{"d_model": 128, "norm_place": "pre", "qk_norm": true, "parallel_block": false, "extras": ["some layers without attention", "local attention windows", "shifted keys", "value embeddings", "hashed n-gram embeddings", "a smear gate", "an embedding shortcut", "capped logits"], "init": "normal", "init_std_o": 0.0, "init_std_up": 0.045, "optimizer": "muon_variant", "beta1": 0.9}
Each number is 128 + 24 x the weight over its row's rms, rounded and kept within 0 to 255. Layers, rows and columns count from 0. Numbers have three digits each. The size before them is the row's rms in percent of the matrix's.

# layer 4 attention key, 64x128, rms 0.092, rows 52-63, columns 64-127
094:106129121107155122125165112132124122163167114147133112141107117148142159148163131148085141154123130071097125141087108114147153115109122117102107120113085145099108094132149119178106130175090152
095:149143164112139159118111127155142070104114107185114090145100144126118102110117182127126139147105126153126137113124145158132111133144113126128139177136076121120136144144153131111149164122103093
094:112099148119130129167138137106165162127132140148164148141125094137137096151070091147089119076100083109140136138088131173107081145147136138116099141147127155108161111132126147062083140159124151
098:120089154127098136151095107092160081141109146125103130109204117099162095088114139140115106150098144151139154141143115138112102124117134115094156128094091158147092124090127139178112123149169168
093:132117154145124082111164132107131162086085116185107152122088109094142137130124142125120143094092139170172107107113121170085135123144175141138095170120080101153139131144134123160133100134151071
098:136144138100164132154134095127121185105143099144131121141114136142099131109100121150135172167132165185169106134117135097149094116145142100101109091124125147094147160131161103128137134150103122
099:148115120154150117155141107109097183124120164122113105122104116138137134137116106088083146129178106134126132112153128111144149121133133094101163155123143149151123153093149143138136158146155040
100:112141109109110139101147112130108125118172127175101112132098113146104115128120092092174167138105121108164125157130132114172108173101141153135161183141110102149152146102126157176141112138104138
097:110153120137104137140152138151116104127117131160156106118162158109103109129138118141138113172093120128132143122143165122096160091114116093147167124136143145179180117117142144132106142078160101
103:144129123083116124110103125140128137129162088096126146109124134151134096114152147162105107139130140127098101122094121131115128169107119175106099088153079162210137123104124133137120126134130165
098:106113105121121067107149168102115118181135097139159110161156122084170151147105140078142138131145106107144109183117109084107137120124122087134123135155115154127104148129145072099099106155147113
103:133137129145170099133135137068119133117141127100129148176124143133103122140144164161136099127146159128155127133137079139155164105138116168120127166157137081100121160133141151138118133154127153
# layer 4 attention query, 128x128, rms 0.095, rows 53-63,117-127, columns 64-127
108:132120139046089149155169123110152105141110159137137146148156147146133141130145101102088141122120128122130086140105065116130127103096138155134116126159117109115067169093075145132138087129132130
107:151142094144107117143133136128091154113156116156095175110090087153117143126147086123140154152132157119114151160152100095164105150122131135136135153153092139121116093097161135134149118112135100
111:161139131110102132152145080126138127106133119158098175128118123119117138129154088141113125121143149134157129117108144166099113124137122156154132165131112111112123113130136095140188138128118134
093:136140050097112139093131115137119147142177172080134109161142139120140118140099125107121115136139112127094139133115131088127136162123084129110092127146149123153121127114143143138151139164105153
108:139113115115111174135122145131164135169144122086108150165164117120141097137156101111140096121154131113097091119150160155183121130111109136118131178147130172107101106108146123153126077143152159
102:111091129119111124100136111092096134181104123111094123121119121073093118149163138133154120143102134161121128136121131124125083148119130125089149164123133122133104108149109106147137110118107190
103:137079137144147139131078137103151112098072116164085153137157135144135093115145108105131139136158157177150188123130138131112132094141122104101173101120091120155140092106126143111067125126095144
099:096099162125129144138092129136133094173130164082119135103110102086151162148127111133075164122137101135124134120106130108109125135126156095117078132145147112114083117113126125140121115173116160
101:170116137156102125141120101116098129149114157167136139156068119137144135151082082078129135143173090118120099121110118155133138122127121134114154143154109114137101110105110143112102144142116122
098:122160168180119145127146158159128091113130107106133134164124149117126115177146150149172108096101110129116151137135136186126133152105144116151152109111157120166106110117144155118183180127138116
111:130146156101162112127126157126112156151081100130077138108142152169113124134108122147140120104132066099123134148108135094092103106126191051132142106109146105125143126137131101104133120138093116
096:097128114095122100146096134140114110158089131082138152150107159113099197150154098132099104106131140115103163148117154110135120063135165131137162091120120137125166098134147131145113161105153134
102:117107162161119174109132115159130138125090053159113129090116131130112143095131113113104112127107145140140099156128146133152155099171100131156112161121106094114148145151139150102151150103130090
094:152129151145137134146113180169191193129128110127122105123126112129141150129131146152112130140091121109092103141169107143118140111120141143123102126076175127098127151160129151131162129145133152
096:082146125128164154107140138147134140108155127144149125121118121123125120112085151121166089132058166124110128089108137110101134163116094131082116126140152119050128112149123160154089117151120120
109:071131161111142143126133122102138166137115112102130141121121161134095164148089135152127117096101113118108098136109112100166123133162137118119139100170137132141150133159103137107128114142119130
107:164142150106128181141115163145115078157131116120136166157143163149134111120119159116114115162112114141144157117089176132116136110160134120113127089140083158129138116107116150123124092150095149
096:162091134092132130139175141161154110113156098119111117127150143079123128127096137116093095112124103107113122121163109155132116159124110091115120082152099131113076128109084128126116093170108111
099:144147114145120128152139131156095127099146108120153117103171100130145184111091129099136145125145125122137123103145145140164147133128159082129071159149153121114105132130139123154160158156142132
103:145116142125098144060142120097169135126103134169153109210084158123143098151127097086090124124110151147154158143136138143088123153123090118156126147127147129131124113131145119153129130104125149
100:177143123134142183139122122140120151114129143102074145130145106137129086163116107070135107136103088153129144139141108133094113115054132170106128133098095133138102148128126158101110130141143116
105:134103123115155135147154104150103148120120129143130119100149101088093123197109141159148168114114114117149100088120095094162125169097097101173165115094111106115138120144138122097129129088146161
# layer 4 attention value, 64x128, rms 0.1, rows 0-59, columns 64-127
105:096109103168105117131080126134157146123103130105141133169111139093091125099128116134170120113092155131128162142097112104117161183136092159107105106146130139131131091119100105120127092127111164
100:154098138113148147114116158149141139095165099126105145111134145147096099142151180112158087144089140154156153184133179113139136122102149091138151110123130132120130112136094071112082124136114153
104:164176134102120124122104094082121104101158123168109113133118111142138136122134122087086119121107114144116100090136120108138105181105123162167083169118126134068126144114145116141113126136132132
110:129130122117121097138188127147130122154110119168137118088138159152118165125143112104112182140145119099157126101130162130136087120124108150144132119098126109154127120122129163141097144178139145
113:123147104140070153142127140169141188137124118149107155131130093074123144141107113160087137161117160162152143086114170125128158150152095131090120101127108177118140084153122143122112074125149122
092:071110075105118091094109110116122103085138139094142100114100104176120133131126147139107115107126129118128134129143106156136085149124129117124125145119178127114149152127150137144131142185148137
091:104118148125131087160096101123120151107126134132085094137159150083127091122134104120128150094159116147129062103127087121151172128119166101123128117113149119120153124139158104139152113133129131
096:108140147177152135113157124140152141146184100094167081098099135143123143131095109131142136109114140147123107126128109123166164120094123135121110125136163151161078147162129146138085092161147129
100:071118079124115139171106144112133111140124140145140128116143125119119107108112133128119117107129127141142145128119091141099152164125141095083098094074108112092171102150147105130145125128107173
092:125128155086129127123124161094130072102138137108139127125122173136091125121162136116122140130162169099164111174163149104099160167124113164131110091116101110137164065175111155119104141115134096
086:155112167140123145164114147099123179090170175158161103119121153090086095100133105132177122093143112153109160102138175138114152185102115132100106108094100103091125179165120109104135120101112122
108:139077109135115145116100143136103137160162144132121118126140121168151180132166103113132158135190170120127092080117086101122090135115154115127139133153096124140152096086144110114096147150151125
103:135158108129151120090075128135130105158120155085156176125144165143122121110152130128141131144124158120095109118137140137093160138084154124117153101159138133138128132143137083140113141090144161
096:140114117172120129161121127118156147116132095112160123139147149148095148159111103123055092155128140094117113163104126134111142158118128139157117152135108152125133165140117128131140152124165133
109:130122159145127113131164108088152171141140140121178106102117087112129153127124133097111092098139118140094164128111144129096122131128147147131083131106118158111138081124136123133133106103117136
093:141112134144150105114154095109127129104105122136147083169080116138139120108141162127131109098170110109128108103165096132140116119103156145128166154132161071155118085187132121123115132116118095
099:108139156136132115149100076121096182112117116113123148116109133155111170113150095127155154139113139120106128111146110103112156152101088109167111112100141092127145127067142151121082083122098151
099:094136165110083134173135142128110126117073121114162102142147158130110138118119165174117100126118132122118106142088149171119160098095167131089109116164154130153170129196159098179107108132130095
105:097135151069127174129113086102134098140116134116111107110120102081113123113121105145140137149109130126121177131158132094135152118185142147118135173132130135144147139140125160135122132137126141
099:122122149130132112106156139104117158104110139114097099172142150130191104113099164138101105178173129117142142113078119102173122110125147139058110155126135107131134153134114119135132174118129135
103:128145096121163089114157158130108121105125101109114095130092148143097096160110141146133126133160160143125088120157154146125100101143138110132090149130145116092137149190132108110111133106132098
094:119160145124131132131136140137113125104160121135123121126158140133095098118137060125104128110135077142124094120116147108094129069121123122121103165132147095106150131103109148091178157135138155
104:116118124133147151152163121095126118147113135161088139170096134123148112121158137153166146085078112150114143134133139193152085067171129128126136126147106121166155148130134159179149121115138135
104:132180145133139115113145132157110157119142140111113119123147127131138088163166126142130133138169122138128097146162129114152131111145107113147118128084176161105130117131140149100119179126084171
095:174137140114112125133149133082117136098123136167082150101122112121092159092186138128090086133126120115090136085088106154132128116190122144130149118143111126141100133112104148107140113074139096
111:098084112140179149128106115108131148139147138140187111179131115125133103125090163130137139107116121132144148161123120114140121110129094119103156120159104114138100117110165110107108092128138146
097:151116119122106147145134145152135136144151102159106132128121099134130093111098134136129122153073137104121129178122108097085131152126098137128112100100180148122161116131113097132146085118134178
097:118072127148126135093128155155114134131134099139113150186099110101112125138132141109168129126108151105089112141104144136182083122143116133137144132147109116146127132158114150151099153105147163
091:117145133166113112162134131133153138097147161149181134169141114149133135120125147105154180131123184128148146137133121118092124139100139105146101171133123153124150100118137153177167132112170163
085:107131120136153131123142144115135172119142109150094121137139167152111121127108137126086123134127169126109129115084080086149110118099161117154110152119120134114114105164142093148140092110156120
087:106140137141144104136089122110101147144146142113135092142128115079060109089139063104142165077151137150087122118153173119126130120192111099139107115101107120124132125145123156116145134120131145
102:105123132141138100132135140084108080106119138119086101135125155136110118169132104119153127088122082123156110113101085115136100119177122148137117119091116110144118107147119122165129117132102150
094:149164090148094124101149092127104106138102157140158156112120150150094186147136148123147158151136149107141158125098116151139121133075145087148105111107145082150117126089125120143146167122129174
093:145146146125053131142104172132088136120142098117120101152163145099175107097064098118119093104113143115124141143125123185132163143113155094107091147171129113139165119109134155109082089133144134
099:145136128137105131099164131160092144090045153167127096088118138108096125105133114096123129123130135120112115128155120153127141104135108174118131125136144106117139108185136163153113128138092138
096:150141093146130118093085123134146161130122150107136103117147142101133110129064175145135130172124120141149118111099112067133145079123123124161092144177133114131124130111129089113137123133111119
105:112118140136134092084152139149121160133141147144119137117123123128107120142128069134138112106130107124107107125098147107152093182148147122142127142096150085135103113124124129170147138139165129
090:123169095146155090108053163129140157153131121135148147093106106116135159116167113141121138149160141106144157080136137119130161163144119122111120131119135184132112117130131142130135113155088128
093:089128112111136095149145109138147142111113091156103114102093133119135136116159137104108145162130107125138137122126141149124147101144121124162117076130120090158158139144128141142133130104155096
103:134149116133119118103132121126138169131105128099098186112183067107115128116098120140077110130129092169159113130129115113132162159151109132105132125128129134126145111124171126114145132090149094
098:136153118119126116101107134171161137132092119136135132113173120136108154112110133164155150120124123131104124161185132161128077149146132123134133149122140127102158138138155173115124151129130129
096:140125142135134132121170122114142103142168150127112127131109129134103138140135108149112105117148127135115149099186159092132128129117160116130111152189150149137130098099174136132100151120137149
108:106145086126134139121142110149130149136149123125152142174121094122138122116100143102100161111139118145155115137140115076097137143110130135139123132124149149126106146111145147121151102168144131
101:128132080154146094132156128108159148138143107180126114110129133087154136142094100126130097110118126110146160142131104137130135123120178184138105184132111149116141161110186147145123109133133107
095:124117123140143166093099138148093187141172123083111124150098120135082150143136098184147129098142074117144157147126129105136092133096156121153136129161112115154135103129138155135117163135098170
115:143130129108141147127112165126118100118137168120133157095124135130130119145133150117141138125114152078125124145125129122124136124163131117157107099115080136142152142100119138144148127083076148
094:108149141129135094133112165094123116161082142154151139101141130125137183083111077177136147128163105133142115113150123100128157105097084113145122108131121122126088132109163127143166152134155126
099:156101120104124120078171142127091125156084138141131152126128174127122099128147128111170135157103093112112138142092155137134108140105170089123154151124110125133130119101102095154123157104119169
095:119122163109148109146111091152154108116121140161112154164141149154131097136098116151113177137144154165103149147146132172079126067126143122135111113115146158141123118113100150125137112123148144
098:130133134159132141146152095153128186127110136114167111135151107107070161126106136112082108141127101118154143111107125111135137141129108091191096117116144156131128146109137100108136126131178121
101:130106106140120117130138155114125129122113128154115122153122156148131147114128164165125129115141178123145131158146142155124172142087082126134116085121147090141130109149139119111079110180149140
103:132109121139157107166131067119100150135131110129108100200116115135076110167196104096135123126171117122121105151128092152131115152128159136179143135094132145134133130133118138159100145148148142
110:100136063153155180142121136153125166129149127122103158114138108155104125135128107108131137143139123108112142123122100118175131141113167137140105106120140113099154116157078145133144130130115098
102:128102091157133120159101105105121132126131091155124117141142132178113111132142155144103114155112113086093135140083142123082116143160103131119091136096099089114130133123110113122135117126099101
100:116146153104136164104129145076103098155100078158125122138144124104076131140120126145097136145112149082115128169115116124144115099142111128137146087141129171120157134125134121128082124107073140
106:073170094108119113135157135103141141126163127143189098097113112094139145126095142104145152134121128116106134101084110119125156141122134123158136209145143110115126140153139111157155135148120097
106:129134126112151118120147108156159155167113089163145126145117096117149143139087146169137172091116126139140142127125159090136097070094155130143158136157126131130166130149098137128153160100128133
105:126129125123134130149130136182132088130091132155143093111109114159126129097121084153115128084138146106162118092094133109105093123168162096128156100116109125119142136124118121120091125169111122
106:122141127139126134159110173119130119185122167109159149117143146107159121111098111143100128155155082109116133121125148122084115098172101106153156142130127142152106112120128107152100121083148123
108:144157110098100143121151088110083185115148126145115116092081130141117105156130128132146113173135140110106105137106116156147123111138107125158134125145128137124144111148115138111158140095137161
# layer 4 attention output (transposed), 128x128, rms 0.127, rows 0-59,64-123, columns 64-127
096:074116113112150148107161151082119119132113127120099097128128149089126119104120097185150126144131114165167113140118150149145080124116160113115115116096154082132112096140123125163118125126146136
099:134119138170098141096139107130116149110112177176160143118100096149118075158114102110132120135132157112122131150111104121153088097110142143114149133127113135138120098136203119100121150130106120
100:134142094111147146132122094136153158133144146072128121103117064154133138097130115100132144122163142083089151160160125100168083145138145134113117118145108165138156145139126103144129142167106157
108:148125162165138119125134131127128120126113115183143136123153131144100112105146153137132133186125111156114125107145137143142119122146155122147123108117113134112123126132129113103136104099119140
107:096120159151141089115131168143155133127092118075159136131117151141147147195128124155151100108117167154111153127129162078107152137097130108088092124121133093142154180135113087159112148088147100
094:094164088130115115142112152134127118138139137161112099133124086171135092128115103121117135154153051104124083158163121116110102133155124100119081061128124133129129133130135140135143155143112126
102:151149135093131164095125100107152079136118118159145104143114128087127166147119064147119154150118144121147120098134112113123152153137081110110166146102162103120106089183117166136084149142116103
095:080106127143152098084108162109113117109084108148170141153121161132135182156129084149110140130153098125159127134122142162131127095145163147110123161134114080115146143095130127099149162132146131
105:097136123127114151140140124139114105124148118153129110113141132109098132118110134161142141181132105184105133119128104116172106105145118109151086113119163119102102138167129127129159116170153134
074:157143092115112171145137114173104124136136138150175136112148130132118106130121136150146127117121144148105122105126080098148123075115109114101131115101108167127150119127129144115159135154110108
091:132150103146139115158128152151158162104131129100137118118116064082103133100148116177139098157170105093131124118161132143142094142092096124088156146113143121146129107133123105144121134098129152
080:148084121125124097157147133094146107152123146115095200094135084128154150135102123115116127152121156125129113102121127108137138146116117122132142107107161171091158133107109142141138132102123107
102:125134135162087098144146143074086098106131124122127124129105085147179106190123102154135124149161088119120147138130142085118140154135144149130162161157144094109117100149136118119159118076116123
084:106118126137100094117108130106153102125091154117138186100147093127129148139113085127117126134117102107119113118100155153132096134159119083061119118111135117133091149136194146151134168081119131
093:114150137152116118124129166114071153101114099110143096116136111144112124114156136111159120127138166154164128125105133098128164105132125114113173161163107077205112165177095114127087139131136129
101:136097151108195152140136093113143076118140106124121145112133130163137154118135120162087090150164124126099120135152135113160117122151121148096097112114112122120180170123149135143115112149115139
084:106141131103122148111155117115128098142129149122150144118123154083118138137077136116098122132111146214120137082133179109103150076095091127110117156145146139118077135118150143144167117119127119
086:146166116128141145113120115149156139108130169149147149098124169138131120126089113173114143100118125105161093123164128138115116125156140136110125161131147129148156153100107113081162087112156150
101:130104130105128167134130101189125154100142181123102166098147118114125104098127106117137172107129111128116129161137152114115113112093171129117152124101162116124123154144144178144094069130122113
089:137138155126166070097100120139168159167149135113118148110078131108081127161122143141174151094130156099123144095135125118207098093124153109129099141119114159136097115131153113125094147108135139
096:099123152103134061159089101124158125124103088161106151152098112136133121122110152106121164186130131109144118131142104122148107124123168175151154153136132156161125142130123104109145130165136136
096:177135132129144143112121138124087175157135102125103165128133134101138125116132161139113083126157105113067145096102103116133138177178111125127119180128107160151124102110090130103074168129108123
094:130147135078116144123134105131135111134115122142136133067137153141096135158125089104153109141107148151163105093091158079091108127117146117116141109146178087109133152111114105081121114144131122
096:117110084127094150119106164139121131126113122096185115077108110127129113151160157123122117124129130098106146147128150128110131129115102132184123143185105120099149109120116190165152152123135104
098:121128106139107090108117148158135130159148123147117114108137155147157123120092135116091133104130117124100144140136120237167123141123128116128145126130151102126132140093087106143151115129093149
094:156156154133113137112144140103127139132116138164129119108143089125124093111144111133093110136119158166104132121092138099096135139096108148133104137099093123127105155147099103108107159170109114
102:118130120131141125175151169080135168144137105147108111146127106166137113092118149165127115149119142135122105130115147125123144107155133108157109139128136139120077149149169184129111179098151154
106:106088105120107100095123115101125135134097069146125121089154091116198153125070114134120108147142125134171109192134155147119138099102101083121126144166151131134156111132117187137141139120115128
090:105159083138152135133121169157120135160120144149095095091145113151118090161159142122140148110093113141105124096136143129135106168146084101124099153101127123127161135151137122131131152141112111
085:149139096129112082158177133110117128134129145123143111117104132156096150075116096114113120166118103144119111127141114099127129139126138103100093145079117106093121120127115127114098098105085096
097:143139118120094148159105098121123119124121114121128119133114095172118122153109062118107105111099145124103156113131085138142101104110119149120155125106139120128136099114134087121101122116092126
103:130121134100123117139097129118117133098143136120093112090125074129149135169156110089078155114120116139165134146146113131127135158092141143074117173121133141097151112110132149138153140102145176
092:166110139117157073079148113120158124115124102120128131154132106068119110101121130118136141133126119125153104167104115127139124107103124123114100135169150141062169124186121103106110145179133125
088:108098166164125150114176147159116106108151111138120157153142105142119168129135114153155105127097134157161150171116170111093152139108136090158156111161153127124139120146129103072107134128130131
090:084131164123116119112122153119095115112131110067118103089094130086108097108135130121117127098127131142113116093106110139146115140131143151114164140144115107197119139089124135125112132142104101
089:093139110101146125143147140135089121166104099124104139120117157146115150130144151146143074129120158108126094119136121131118116110123158092132184133111106158129171125142142119111045101094112113
123:127155130134113115123125123105137151140161121110107111123128147111106112114146145173133146120136109163100130137117150114148109124104149143150104127126113135160112105161139095143149103121099153
090:157103109149131132106096146143136126136126158135142115172148121184166072145129117129152119167105093138103089107137113145130118132136101115131092151132097206145118142139121125151145165092141074
100:074158138097145129150179143105159093139158082111164137135148125143119181139137140146104153124120106099167074107136085151119110104107146121151090120128124134123088126154121131152077169125136141
102:100087146152104079093114170117090112108120095113144089130092145110119115117117149146127109132176147148117157104130134137116127130111107061131124130138093072108104141155147121148147137105120120
094:143120118152087142097139130121099154136112135117120078074113158164129089147113119147128121130161087149123123139142085118142118115114143147138116165126122171148123092151089148125108099138136136
095:085130137108146159145150189140080129130131141123115140123126144148153149125119122149166120027163144156091090086153072089127113153084131107116131142135120125128112132107128150148106103111115107
101:153138113137154151102151153143149142094106135125145092079140180131143113101113135110119136135118097120137090146170200146100140105133096147084097152099111101105098108142128161112108151109124130
103:081107120130195132126132108118154089097129096159157103104111124121176158105126120132105129176126127102102076115120116125172139118151152160103117124149119124129102165167139138172082160121114119
098:145126108123139153111114174092115127134126095105121106113116064124156118186121128127106170123117148105156137149106131100128080116119107107119109127148142177124135133129095160125136063122110115
096:124186096121129139152146133157063088151154180122103141156100149124114130144145072139113100128064103149100131146101115094108150139127126141126101155154147163130088083093121143127163082158123141
111:131152130129114067112147153143101122163128170122132129153094126133113102120119142130132113160119126111094172089102146108101144110117115113163118101149113136142205094140146107110112128168155079
113:155141134155116116181135120128100154156127134147115107136149099131130117141133112123070127122104143117125151101084112148128140113110130152119103132168167157111132093104110127093142112112119123
090:132131153127116133182117149115183181167096134110127146143135135147101146126103115132118150141124060137164152134154133156137160134107139121128138156144150049112135128172119133150112078125106119
097:107083179139134109169106124087127159130114106122134061155165134131159118117130153118125115110154110147169129127101127122146122110129108129162122151118158100136148154133122091103085130147086048
093:120119135138119122138133181141158132135111115178172147164120183108162136153148098145107153163151118118110105117130166112103155120145131118122088126139132115135083147141118111146090158110127106
083:120165142136125106120134073129164113146132138143120166138093142152159129153103124112128141123109170112156175142116131107107131141167166122101158128114152169114164093123141144161183126113151154
098:121121107142128137117114122087094065157153113172099112114086113100194129126079157115125114132142115072158096136084103135132131135149112115133132147152115122104131119114127149107115161104091133
098:096147124116092119107129151134135115082125123129135147123101140114083107132120108095127177145136109139120158090138102146131126119099079082104131150138158119155065145106187175181133158127125125
099:120120146122154174117126086130111152130118168135135109144140059110121163160073094172103107090101125119124170155120147131132126142097084132124108168143128119127130133115077121131150179161125118
103:132125108118145123153147127099136162139104107153096147106099128154155130119161126144137193109149144116163137147157145113138105165104139136127128165153175052124150153159110102153161091119131145
093:179124103163117129133132147084121084137114131112148080128124082131123121135115149138121143139128121132121084094119109151114077128136147114113138107180076147089124134115101114128077141140118120
099:101127075113084185123112108087147119104141111188088125156130086124158129133131189097114156108113108136151085128185158127120154129104150158133176083113139140145120135093121161132117124126085151
110:169150172129161117139138156105100165110126146092134112144160178138138117104119114108114137105105125126149111155104133107086133127095150091091131106103079093180133132117118121092144155119147119
087:109118114115114106116125102116172145110142119083150109168145081135125124172159117173099115156116160121183135138134148144130108093143088128147102104152165140160138131108133146125095125155146154
099:103137146130119113128120165137127158131148142125139148154139146139141133171136175069137106139088133107110136111119148074096174146123103159140137113162117123114104140120126169088155084115137117
108:086163158127161147111132176159153146104166129084102115137138097123151131117132117134176134141091122131106070133119186107119123141115088125135092099134112149087153109143097125117153139141122124
110:136099133131123117145138161119092118131174147183160134134126138128092123133102143180126106162131111159122122099112132132139144128154112130115129142124175124108143084133110172100166116136134068
108:145119083128074148103143089138163147139106170127140100131057153103102094154122173129126140170143153161156147153149117126143121125110107104156121144129144104111102114140172124156098121174133123
096:158167136104130132157108139167097156123135151115138124151167122158111147091156131103128101158078133144164130154144128104184110120101144112135163160131171135111125142133090180120111156104113116
089:155147163106109158143166094128116129123136121110122169120126091102105158107160154134155151142131125177159127159145140134151145106168137125151117130138092140116153128122143142128122137101180140
099:124104130112143087147137098113102105118101114131104203095155081157121123107158101167109141107162155132117131126115139109122139129135125141095101160149118151156141096110163099106143083145099201
101:137095121131103088129136093179146179142135100127102139112134132110130095122161140086116112128130152150160133131125118107100126182079085117131138111106163117117157133121120172130087134121127108
107:126142134128114103126148123141108126107111160102129162133111114162147145114154129130136113139098111097198155130212133150128137144146086132125147150081137164152143128090121107198135090113118146
105:113088119133132120197135100134162151116138095099072099147120138093115150146133136104172107114128109105123129121156110074145100121105122120144148096116143131106156106151144121121079110110163146
100:159149138138120094109111094161134121116145129129113093108125105197137102147105144144158166130132139124130113100134095129098115142124161096173130114131146095116125143146113143167168149150111120
110:131206110098165121133072141138106114158122087162137135096124134096115126145169138168172126143150080142125164157082096117141144142118149134139118160150144084112113176147128114121099144149136161
104:154134175107161133101148168110106129135109136144120183082117147129136102101165102151103138118150128103150105127132118150132158106117109086112108094125156126189159145121097151092092099122118135
104:158110145077136151110139122137133097134121097161163103125134171151179095103107100131110125127094142166152156179096110146099138104114146164140075145106119140123136118110123139155092137168136121
121:140162105129135121123138079140111100144130139137139161112095150146146171097136128095103114150119108126160125174105118184116112143163152096126111129101156112083097103088108141108160124118148149
096:114130126130098125144153150113098142124126143131163135146144132149105122115135127134187139100125105133180154103153104107113120116126100098121155139105146135126106099141176107153117167081146155
090:114069117122131138111141126139116165123172151158099145132114104112137184091164107140141137116114147156118134149096131153121131140117128119169174085105119094130159116151127148143131090147129189
099:128114140112146109137120145132137125141131143130103127152122135097168136085126159138096127148161120144145166111127126146099135133118158061125170055138091165127148159144122106080140147084116112
108:124131139116097131130111152148133111114120124126139150168104124140128121153143059120085085146095139119102104112099160102115213156109118116117134136130156116120122107107145077147142130072152121
104:104071128077135116117171131146107105119102104114095089133116094145179093096131102094112129143157163135148123096126134160136095127104124117127107146103126128125107143131119093114134104119154112
103:126126130110164086100156113147139155101137164150162132118169128176114134132149106164107141145167125093128106191137143156140137115134110119131107108084114106097127156191111095098095101087137097
101:135161156142162121105177115115175118127093139117102104139131113123138132145111124111125101118115093162183113128176173097144089118104120114125138109110129103153125108137185096151138167111108112
098:143097130149134159139142147153153099148133162128127100142124141118126166085155157082145150115136108144160134096158130164135177129162098129095137123133127141169154100154142109130139153092138078
110:119120139164165122127130115122118111119153145124105114149117139117117116118106071169147109122142154162149132126109150105152107141166146141126145142123145116127130130146089090081103118147130177
109:136164135141108176166108113078122121104105143101182160150114120137127140149124123139093157114100113125102143121124151123106119147148125103081092128123140126151096070153151145099146135097113125
110:134091134125073126159134130134130138170129110103181155159163117147153110131147131129160156114121105102075115170123069107181131095139120085123117142157126118152123111089158123136146158113160120
105:137116117133117108131122119156137150131159141212131120108119129095141153157148140137133126133115138121161168154139151118136136142087110133121180138094138132169125105118116072121139111201179120
111:135103110127140091151080154162124113131171128100102134146109127163119101137138145134098123132136105134096105066136129143159171112149113168099148118131140110146116186115113083160124165149135165
098:093153093116070106127154161144162101129164094138124176129157165129118122119144134121112133129150092115142121135120140147127120126152147095135152103117105145107112135118136129145151093076122109
094:132112142176141091101114134140143122123062134112137139124124123098131124184129155169156127133169163122136127068128118122145168139163108126130160140116137126113109134126115140102139120162088116
090:109114136109153134157161154141139150109137117098096134151165129093122121082122142141152144108168108133148126158087117164113162138160121099091092111138189100122130109097124120116145103125157145
102:123094162135131103147143132123107134183131158092087162123138138118154133114122145118126137152132150067147151119129136099126134154148143159166165134137134114168106154117115165130122152137137123
096:138122088131129121127149133124155120150132159100181164094079141095135148152158137183102115141163160127115167099143124135115133123145117151181158157097084093124121133090141141145139119154146161
101:123127121101169110099120100145145115165147141134127118140088140185084136121138102129094135121165113107099106125162157146177114127169124176134099090115116150129106167124143165165136161110157109
104:199128100162174153142122121150145138158108179092111121144110131117101156071140124106108090127157139132149108161130140124119141125120095132129124110163145133151108174149132108140107071124123159
099:128145108153151111120098133116082096107175126111114130181104110154130139117153141096128099091121107121141161182102165115133091118121156118113157087151141133115103151152153128122152095084084143
111:130130139140132166152113140120140108083103172136144132144140147089121116119135132078161107101152134137159167100133139120141139094156114127117105166141121118102124129102117163138121134134145142
093:137145113149135128119135109098118152140111140127081135122104146139125155112111136086147113105185181092145105175096111127133166130156168110116124120124135139153128142133117101117096116171082164
087:116122119125139152137161140127134123108114118129136139134105134157149102098114122073116142139105138108140119129147163154127140155137185123100127122122086150096124139122127141109139107109084133
106:126093130111171142120103171109113144128108166160167113165156106153113125159120074128143133126126103131133110140134155137106152125158188178148115112133096135139141119124124130132142114108095127
089:106140126105138143119139130135102136115180141145151182137106137064121110152145169135152136130152145137129126068134162121140107156131148123166113121165136103169146164105142186118133112126139079
100:183152087138126144113101106096113148123106110119157122134168103101115121117142104149113124194125152143146162160114127133115138141107145133088118139116149105104116165144107102121127126123161103
102:156122130103110091133124129082163090151128151111108128122126100134132172128147109136112071150122105102157120129079081142144168163127124113152144166138128104159122164091151125155149146146141135
100:125100112107100111087123134127127120143130152095104121142117127139136098112150123094113119129127114142124149141111104160136101112120116078142143141110120135175142115104122164068170161148120106
108:109133139104152115089118090178089098167079136169145141116108145103107124084111108135133093142108107109137101087155143145128140145136131093137140137159152074136120109095130112115144161118131143
111:137062143126102160127147120122135134107116139144133096164122115160097116167115163079149118134132145134103174122141112133130143112104144103141129083098116130107141101155122137145118083143153125
098:149117132098133101119157121127170177102114108115139109140124145164103126092164111062101151113126143151142168168103104109119095124138143144091138141144137099141128097148128140152130148060126158
099:096147126112133129068114112106110163125113080137160119116099121143130140098089142106165098137148130123163154137174160139120085131122138133145109129122074107138161121119103146150135124124137128
101:140108099132122145130157058135136076096150094090110140134130129124176168169104100139122151128138197143097128117118153101148156120139137146143114123126104153145143148143151157115133109115139098
119:138154086080129148091152103107138102089112147146161182071105146121115169126145119158126089064120128126087136114148134165153126136139144150119097132132111143099124120114165131120155153158147139
111:142134140135150126129128105123144094180136152090134153082142136162126134136142155129116173146101112132095110154145123123148178115062143127119153092141132090125175118146149121129087101165136127
096:140114143107157134078118114110071135125159110137132136130157108161128132104104134067115129151158096146127136136138108152113119114131155159128068138140136161113118141154142130158130150173119122
104:132122101096159137124128075106122171106122153127093126089154107111163167141202112098110135122129126107118130123132124135102128130126152118143110118132129156128157138131101142114101137094154095
102:120110156157120162157147149080163119118122103104130091152166123084126144180111164154111097150117162107141088119130152138151135158155135164102109117135134159128174096174113170126101112133099154
105:177135116150126168149165146123149125115144132116118126149115108127119097114126188088116165145101180146115115130148114130139137116128177123130139112134100159158143128184174118100125127098096110
116:162137105157137129119145152150108113147129158135113112150110129102106126126101111102093086166113155119108127090093139119125123100158107117129116121126118180132106083145153150145127160117119091
113:083128162098134139088139159189087107138139127112117143118133129110139143115145171139133106108138154103093145140156118133126106172128132133105149187082160147132159096130146101166148131078139108
108:121145123144136063168155115153126080156094152124127159094128113191119156051154158107128103152141128103079121103140123115155135186109099123136095104116129104120103162171133084126113148129161112
104:132135098128127149106141156118117120151111153123131130080081107137140151180094132167164125076142174141168154144112130197160120141132126143138112157164145132106149126188141156110089129124138156
105:117135169124109135171138145151108134128191139182148126153090118119092124142103164086130129121111139105125108106112116106149127162139103136161136164135155151097103086148100178121128107129097146